config = dict(
    num_hidden_layers=8,
    head_dim=64,
    hidden_act='tanh_gelu',
    norm_eps=1e-05,
    positions='learned',
    qk_norm=False,
    init_std_up=0.0248,
    init_std_down=0.0062,
    schedule='wsd',
    decay_shape='linear',
    final_lr_fraction=0.0,
    max_seq_len=256,
    train_tokens=474500000,
)
Each number is 200 + 30 x the weight over its row's rms, rounded and kept within 0 to 999. Layers, rows and columns count from 0. The size before them is the row's rms in percent of the matrix's.

# layer 3 MLP down, 384x1536, rms 0.0409, rows 0-33, columns 1152-1247
094,238,213,182,193,193,204,151,161,161,212,224,250,167,182,188,193,102,203,238,237,182,182,227,212,167,223,158,196,196,152,195,217,257,204,180,241,198,187,209,200,199,173,212,239,197,171,164,193,250,211,179,201,188,172,211,208,235,195,180,227,228,194,236,178,202,245,183,190,231,219,215,171,183,192,177,221,196,153,178,213,186,197,148,169,163,199,186,182,145,225,223,179,225,176,176,228
099,243,220,193,231,153,167,185,171,188,235,226,198,243,172,228,191,153,264,196,177,226,192,228,214,197,179,198,207,186,160,226,202,213,225,206,164,182,194,222,154,214,181,213,171,195,170,241,174,206,220,216,211,178,215,183,184,192,203,175,260,248,129,160,121,186,236,259,165,212,220,181,209,178,207,252,202,180,188,197,207,152,220,239,196,202,208,220,210,216,184,163,221,137,213,197,241
102,173,196,217,182,197,242,179,175,207,193,164,205,224,202,207,177,218,174,185,143,211,218,184,250,242,220,247,145,195,264,182,180,214,184,197,190,205,214,172,232,213,137,188,182,210,248,217,190,220,197,175,223,219,150,222,219,308,187,226,224,191,229,247,292,156,173,228,184,165,171,198,203,171,209,224,223,234,201,189,221,247,226,238,227,192,245,211,181,244,169,252,246,162,239,189,228
099,140,186,218,173,181,233,214,188,246,162,176,207,245,211,176,169,135,213,162,176,260,247,217,241,149,179,238,145,156,189,236,218,208,203,193,171,231,172,243,186,207,198,211,212,242,160,194,181,206,207,191,192,213,175,192,204,91,203,241,196,255,238,172,132,207,152,150,190,199,167,195,204,201,256,194,246,244,198,216,184,246,175,223,211,177,180,242,187,245,211,158,210,191,166,205,181
106,208,239,275,198,196,220,219,212,154,186,201,186,260,133,211,202,182,252,223,179,209,203,229,173,208,162,216,167,130,184,263,160,201,247,161,201,152,183,212,162,224,173,197,207,204,164,199,202,237,236,164,196,212,184,229,179,190,252,215,199,220,181,157,123,169,200,209,219,195,129,209,206,212,181,213,224,166,197,168,164,198,202,224,206,190,229,240,263,229,272,181,257,191,244,196,190
107,143,177,242,193,192,175,211,138,236,207,193,230,176,176,195,182,222,182,207,210,206,242,171,202,173,206,182,208,134,180,204,161,176,172,195,206,167,198,314,195,200,165,241,194,285,180,211,235,199,227,215,209,227,207,206,256,165,259,243,218,213,182,208,239,183,203,195,223,210,172,231,203,233,246,259,223,200,225,192,160,251,219,235,209,176,195,216,177,179,179,240,216,203,227,192,252
087,195,237,193,140,207,208,190,253,199,225,203,197,174,166,268,191,149,247,224,176,258,189,178,195,143,226,274,159,144,168,188,210,200,212,167,217,243,219,175,226,204,235,169,172,212,236,216,198,221,256,185,229,224,201,211,198,148,249,140,206,225,230,204,94,246,212,207,143,208,142,234,189,182,192,233,242,194,229,227,173,130,212,174,187,228,197,248,266,213,218,213,215,216,205,216,181
098,155,180,201,197,228,184,230,152,196,221,180,229,149,204,178,227,236,185,189,219,184,141,193,215,247,168,222,168,181,240,158,200,208,155,203,179,211,197,222,180,202,182,226,172,241,202,150,187,176,180,148,171,164,153,212,201,184,220,288,186,173,138,159,327,202,193,208,225,189,270,183,195,220,215,256,179,194,171,138,172,228,239,213,205,242,217,232,188,212,206,126,153,219,185,198,223
101,231,135,146,181,144,211,188,238,159,225,186,233,182,200,212,203,192,196,186,155,163,192,189,205,229,201,248,182,215,182,141,174,194,230,202,197,132,201,217,236,228,191,229,218,214,198,261,214,184,199,140,181,205,148,166,134,170,208,201,191,187,282,210,198,156,234,219,214,225,237,223,194,203,153,158,211,157,177,227,181,123,211,242,180,232,198,173,224,202,226,273,220,184,221,179,176
100,190,208,270,209,162,185,187,139,186,197,205,250,233,204,188,182,150,182,169,199,200,191,177,195,196,190,217,190,250,175,195,171,195,206,205,199,183,203,201,257,200,165,164,242,167,196,219,135,176,213,207,187,193,152,193,194,204,268,207,176,238,234,220,193,239,191,232,231,223,210,191,187,189,199,187,222,237,195,175,240,203,224,243,204,181,225,207,231,176,182,256,109,164,182,194,214
106,207,176,244,178,207,204,228,211,235,151,240,198,133,199,207,173,229,205,263,152,250,211,202,211,143,194,180,196,177,186,156,236,144,234,226,215,172,179,208,163,190,182,184,175,234,212,245,221,181,232,217,212,182,272,213,125,159,176,215,224,189,205,208,186,152,290,199,279,202,159,195,171,213,179,197,200,132,195,108,226,171,226,202,191,179,219,193,172,151,209,194,219,208,216,180,236
104,167,181,168,227,183,200,230,191,225,241,225,184,206,205,170,210,211,168,211,204,179,259,204,210,245,185,241,144,234,219,148,168,219,185,218,187,207,180,176,174,142,220,209,211,193,223,221,176,210,190,166,233,206,220,191,170,255,173,192,304,212,221,158,136,213,194,222,245,213,215,192,218,230,161,204,207,217,212,225,166,219,206,234,181,212,201,214,218,160,138,148,175,198,194,171,145
103,171,203,191,180,203,204,200,175,164,178,174,184,151,260,225,173,236,208,194,229,201,274,230,187,222,209,158,142,220,153,155,203,181,182,250,210,199,210,191,246,201,224,239,202,209,239,237,173,224,175,193,201,192,174,209,286,178,208,176,216,248,212,225,165,188,213,196,189,207,214,194,206,196,203,172,206,190,195,236,179,204,213,197,212,204,191,231,249,215,200,223,182,247,143,169,190
095,227,174,204,170,207,227,212,115,224,203,152,153,170,172,187,160,157,196,182,182,216,172,178,229,227,199,196,117,226,189,196,200,219,185,212,195,180,198,231,167,192,250,151,195,203,191,206,194,186,197,146,225,196,185,157,258,241,186,214,167,189,202,157,149,199,213,193,184,205,210,223,183,199,266,167,206,151,203,193,152,199,196,213,158,164,210,202,228,176,178,204,161,184,229,185,219
102,230,174,222,221,218,199,185,154,228,200,194,177,151,169,174,179,113,162,201,200,170,198,165,175,161,169,254,216,193,211,212,188,231,204,197,206,207,219,163,233,165,153,152,185,190,169,167,187,238,223,183,209,206,175,219,220,236,189,242,214,234,191,229,232,219,144,177,222,180,161,203,192,178,236,253,145,217,209,180,194,209,195,198,168,172,268,208,188,195,190,184,194,209,189,192,172
115,218,194,241,243,171,181,159,182,174,164,161,220,263,201,203,247,220,265,191,234,278,179,202,200,183,200,166,197,215,171,241,176,186,214,182,219,195,225,183,169,207,190,249,226,198,165,208,204,224,173,225,212,185,171,145,176,245,165,239,177,214,189,230,201,245,181,190,165,139,182,176,221,184,219,117,236,152,196,209,132,219,180,240,169,209,226,212,130,169,155,248,196,149,199,287,179
095,233,179,174,190,186,234,202,195,197,193,201,228,161,230,269,175,268,208,198,234,157,232,199,249,190,193,180,230,218,213,168,216,228,164,171,256,261,176,205,166,152,196,195,199,171,225,177,188,150,209,207,218,254,184,198,191,221,235,176,164,215,204,204,219,210,210,201,272,224,251,211,210,150,222,213,203,169,211,168,148,161,168,153,137,253,225,219,223,200,202,127,200,135,286,184,196
098,163,187,195,207,227,213,203,208,156,235,171,194,179,204,229,203,210,214,204,138,207,214,203,222,252,185,156,222,196,237,241,151,266,216,200,218,172,205,196,189,220,243,186,179,210,171,218,192,209,188,199,195,240,153,209,234,216,233,194,256,175,173,191,270,191,222,196,166,206,217,196,229,152,190,162,221,209,244,193,184,239,208,182,266,268,240,216,222,225,212,225,216,235,230,244,199
093,211,202,183,173,152,174,223,207,148,201,192,182,181,179,274,179,185,227,212,159,206,151,212,213,199,205,135,159,217,160,184,215,199,194,224,181,219,209,187,239,165,188,192,150,220,168,191,178,231,176,149,162,210,222,177,210,216,229,166,190,161,255,191,203,193,160,166,182,171,118,200,170,200,212,213,200,176,199,193,200,215,223,205,244,172,170,213,222,214,206,261,257,247,203,171,115
092,189,220,156,236,194,171,190,173,233,214,169,127,178,150,224,184,182,172,251,200,213,195,230,203,212,197,162,234,158,247,200,165,196,187,187,178,182,159,234,242,158,205,214,186,188,171,190,198,174,168,204,249,168,86,217,180,216,203,208,230,229,198,120,175,143,199,193,209,202,234,184,186,190,233,219,187,160,222,196,226,188,186,206,263,209,272,204,218,214,130,193,228,233,231,139,218
103,181,219,199,165,232,196,210,174,198,190,214,198,206,201,195,233,194,154,200,183,164,189,255,183,225,187,210,195,176,225,150,220,226,242,188,218,152,197,201,212,183,247,184,180,151,163,181,182,239,181,189,227,216,245,190,177,225,101,179,247,194,175,137,145,229,213,210,208,222,158,202,195,192,149,193,182,273,199,200,185,237,203,209,128,207,187,203,183,289,219,195,211,202,217,216,226
097,213,181,207,159,261,234,168,212,265,187,208,208,206,228,152,214,239,166,188,193,170,202,194,157,171,192,178,215,213,220,238,219,162,194,230,212,261,184,166,148,200,205,189,198,198,205,223,139,203,191,239,169,179,160,173,223,204,181,165,208,208,188,206,261,260,199,199,219,221,247,192,253,288,197,226,185,172,183,207,197,159,207,201,171,235,207,184,151,260,230,279,226,179,209,141,214
101,186,189,224,237,120,197,260,160,210,175,247,206,203,208,228,240,145,213,205,163,213,149,189,213,217,199,201,147,256,134,240,239,209,239,155,200,173,203,249,142,215,212,209,180,188,248,167,137,242,183,264,204,181,178,198,229,158,221,236,132,223,210,187,185,223,194,274,138,199,172,203,221,274,210,225,230,243,219,177,230,183,144,196,134,201,217,191,197,208,207,175,143,205,269,216,234
104,223,183,144,188,169,214,170,145,237,282,213,229,250,182,164,181,231,192,182,196,197,226,215,206,238,183,196,184,193,171,141,151,253,174,200,174,258,178,194,227,175,203,236,155,196,215,155,212,200,227,182,195,173,200,241,219,146,218,192,243,147,232,170,190,167,193,217,254,213,171,191,211,101,223,213,116,239,179,255,245,192,194,214,224,205,175,221,220,230,186,233,148,210,130,165,196
090,241,174,168,234,225,199,208,186,131,246,237,235,220,253,211,217,240,173,193,248,249,217,232,237,157,170,235,250,202,140,168,179,158,187,200,191,203,206,139,222,196,193,194,207,168,217,215,142,220,143,188,182,216,165,173,220,177,172,189,210,263,181,209,141,185,175,203,171,171,230,196,151,200,191,159,123,222,159,218,234,167,161,204,135,203,227,247,226,177,192,159,152,195,178,166,199
105,220,154,201,233,224,211,169,218,183,193,194,166,230,237,193,178,204,217,201,206,161,118,169,161,184,182,206,180,182,223,155,180,209,213,207,175,190,222,191,207,172,185,215,208,203,188,180,89,226,207,200,187,213,212,212,204,191,278,159,223,149,256,191,167,218,171,217,191,229,217,177,187,207,186,169,221,177,158,175,228,154,211,201,231,204,172,213,222,245,228,191,182,227,219,239,202
100,204,179,213,232,225,220,153,169,205,241,206,311,197,258,196,184,197,228,201,192,245,197,186,188,234,198,183,211,249,191,198,202,230,208,204,215,150,193,166,228,207,177,210,221,206,203,137,168,206,178,229,181,191,242,247,288,250,221,130,215,209,269,170,173,222,209,155,249,196,167,192,210,116,192,166,221,240,203,168,243,268,179,203,196,243,204,152,197,257,220,194,235,201,193,174,195
083,206,144,210,186,233,176,192,198,212,178,199,210,244,186,198,210,168,203,184,224,233,235,188,247,216,222,236,157,225,79,217,189,193,197,196,207,213,209,194,158,164,196,168,242,171,213,220,195,111,135,221,209,234,168,217,166,209,203,217,152,248,125,188,222,204,151,163,136,197,207,186,153,206,225,189,171,234,162,159,177,154,162,226,125,192,202,186,102,172,176,224,180,205,244,250,205
069,155,250,223,225,234,205,196,221,195,164,181,186,205,241,192,204,213,183,143,173,200,193,219,148,207,230,261,192,220,242,215,116,166,224,218,209,217,177,204,205,187,192,213,179,234,228,167,244,208,230,296,203,174,199,174,141,232,259,184,220,154,197,212,210,200,165,167,246,200,182,228,223,201,204,164,174,160,223,232,223,190,182,161,215,196,208,264,183,197,178,245,201,193,266,198,150
103,216,237,207,192,231,195,197,244,207,198,212,163,189,169,205,258,189,192,207,205,172,192,199,178,250,206,169,175,215,217,215,199,167,238,201,184,154,198,162,200,207,213,178,184,233,161,239,219,218,222,164,202,204,123,148,201,235,196,180,166,216,198,188,189,178,248,202,214,282,227,218,235,244,200,177,238,182,174,242,231,173,240,206,194,204,220,180,204,249,235,229,214,226,205,176,216
101,204,197,154,220,181,210,216,232,211,188,200,176,188,215,183,189,176,303,194,211,274,232,150,217,183,197,245,234,236,176,205,249,177,247,178,188,157,208,238,234,235,160,201,188,247,181,166,241,260,177,204,205,183,179,191,223,211,217,222,232,220,191,215,206,162,178,181,292,306,262,204,210,175,210,192,207,225,210,185,246,192,246,231,213,197,179,229,177,268,235,237,203,181,207,219,182
104,188,203,229,195,251,174,197,194,276,172,211,218,206,225,192,228,245,207,180,224,157,267,208,166,201,223,161,172,187,202,236,193,186,206,227,213,138,221,198,271,221,207,219,190,199,169,170,224,183,193,244,194,192,233,176,194,289,197,172,218,180,216,211,255,217,241,228,182,138,173,175,150,161,172,197,203,223,230,169,154,212,177,226,184,218,174,194,198,177,227,140,145,195,225,154,152
098,179,143,240,219,236,176,220,224,217,204,244,232,191,251,217,185,181,188,151,237,231,204,217,193,237,186,144,221,232,162,204,171,232,193,207,171,179,187,167,198,184,255,197,216,155,159,182,235,188,231,171,237,197,244,208,208,211,242,171,214,180,262,239,225,196,167,202,201,177,238,201,197,208,206,189,274,195,186,172,220,215,192,234,240,190,212,219,232,166,199,273,151,196,175,196,236
111,182,203,242,222,191,225,233,284,163,162,186,210,177,223,241,177,216,234,267,214,236,141,188,173,221,205,266,232,148,185,188,187,161,193,182,168,156,205,255,172,210,204,159,233,192,215,147,291,200,195,200,184,170,231,204,210,173,207,231,193,229,234,241,181,216,185,195,285,189,219,210,227,209,189,211,180,151,227,245,203,234,186,181,204,187,181,131,207,221,162,189,200,196,232,193,138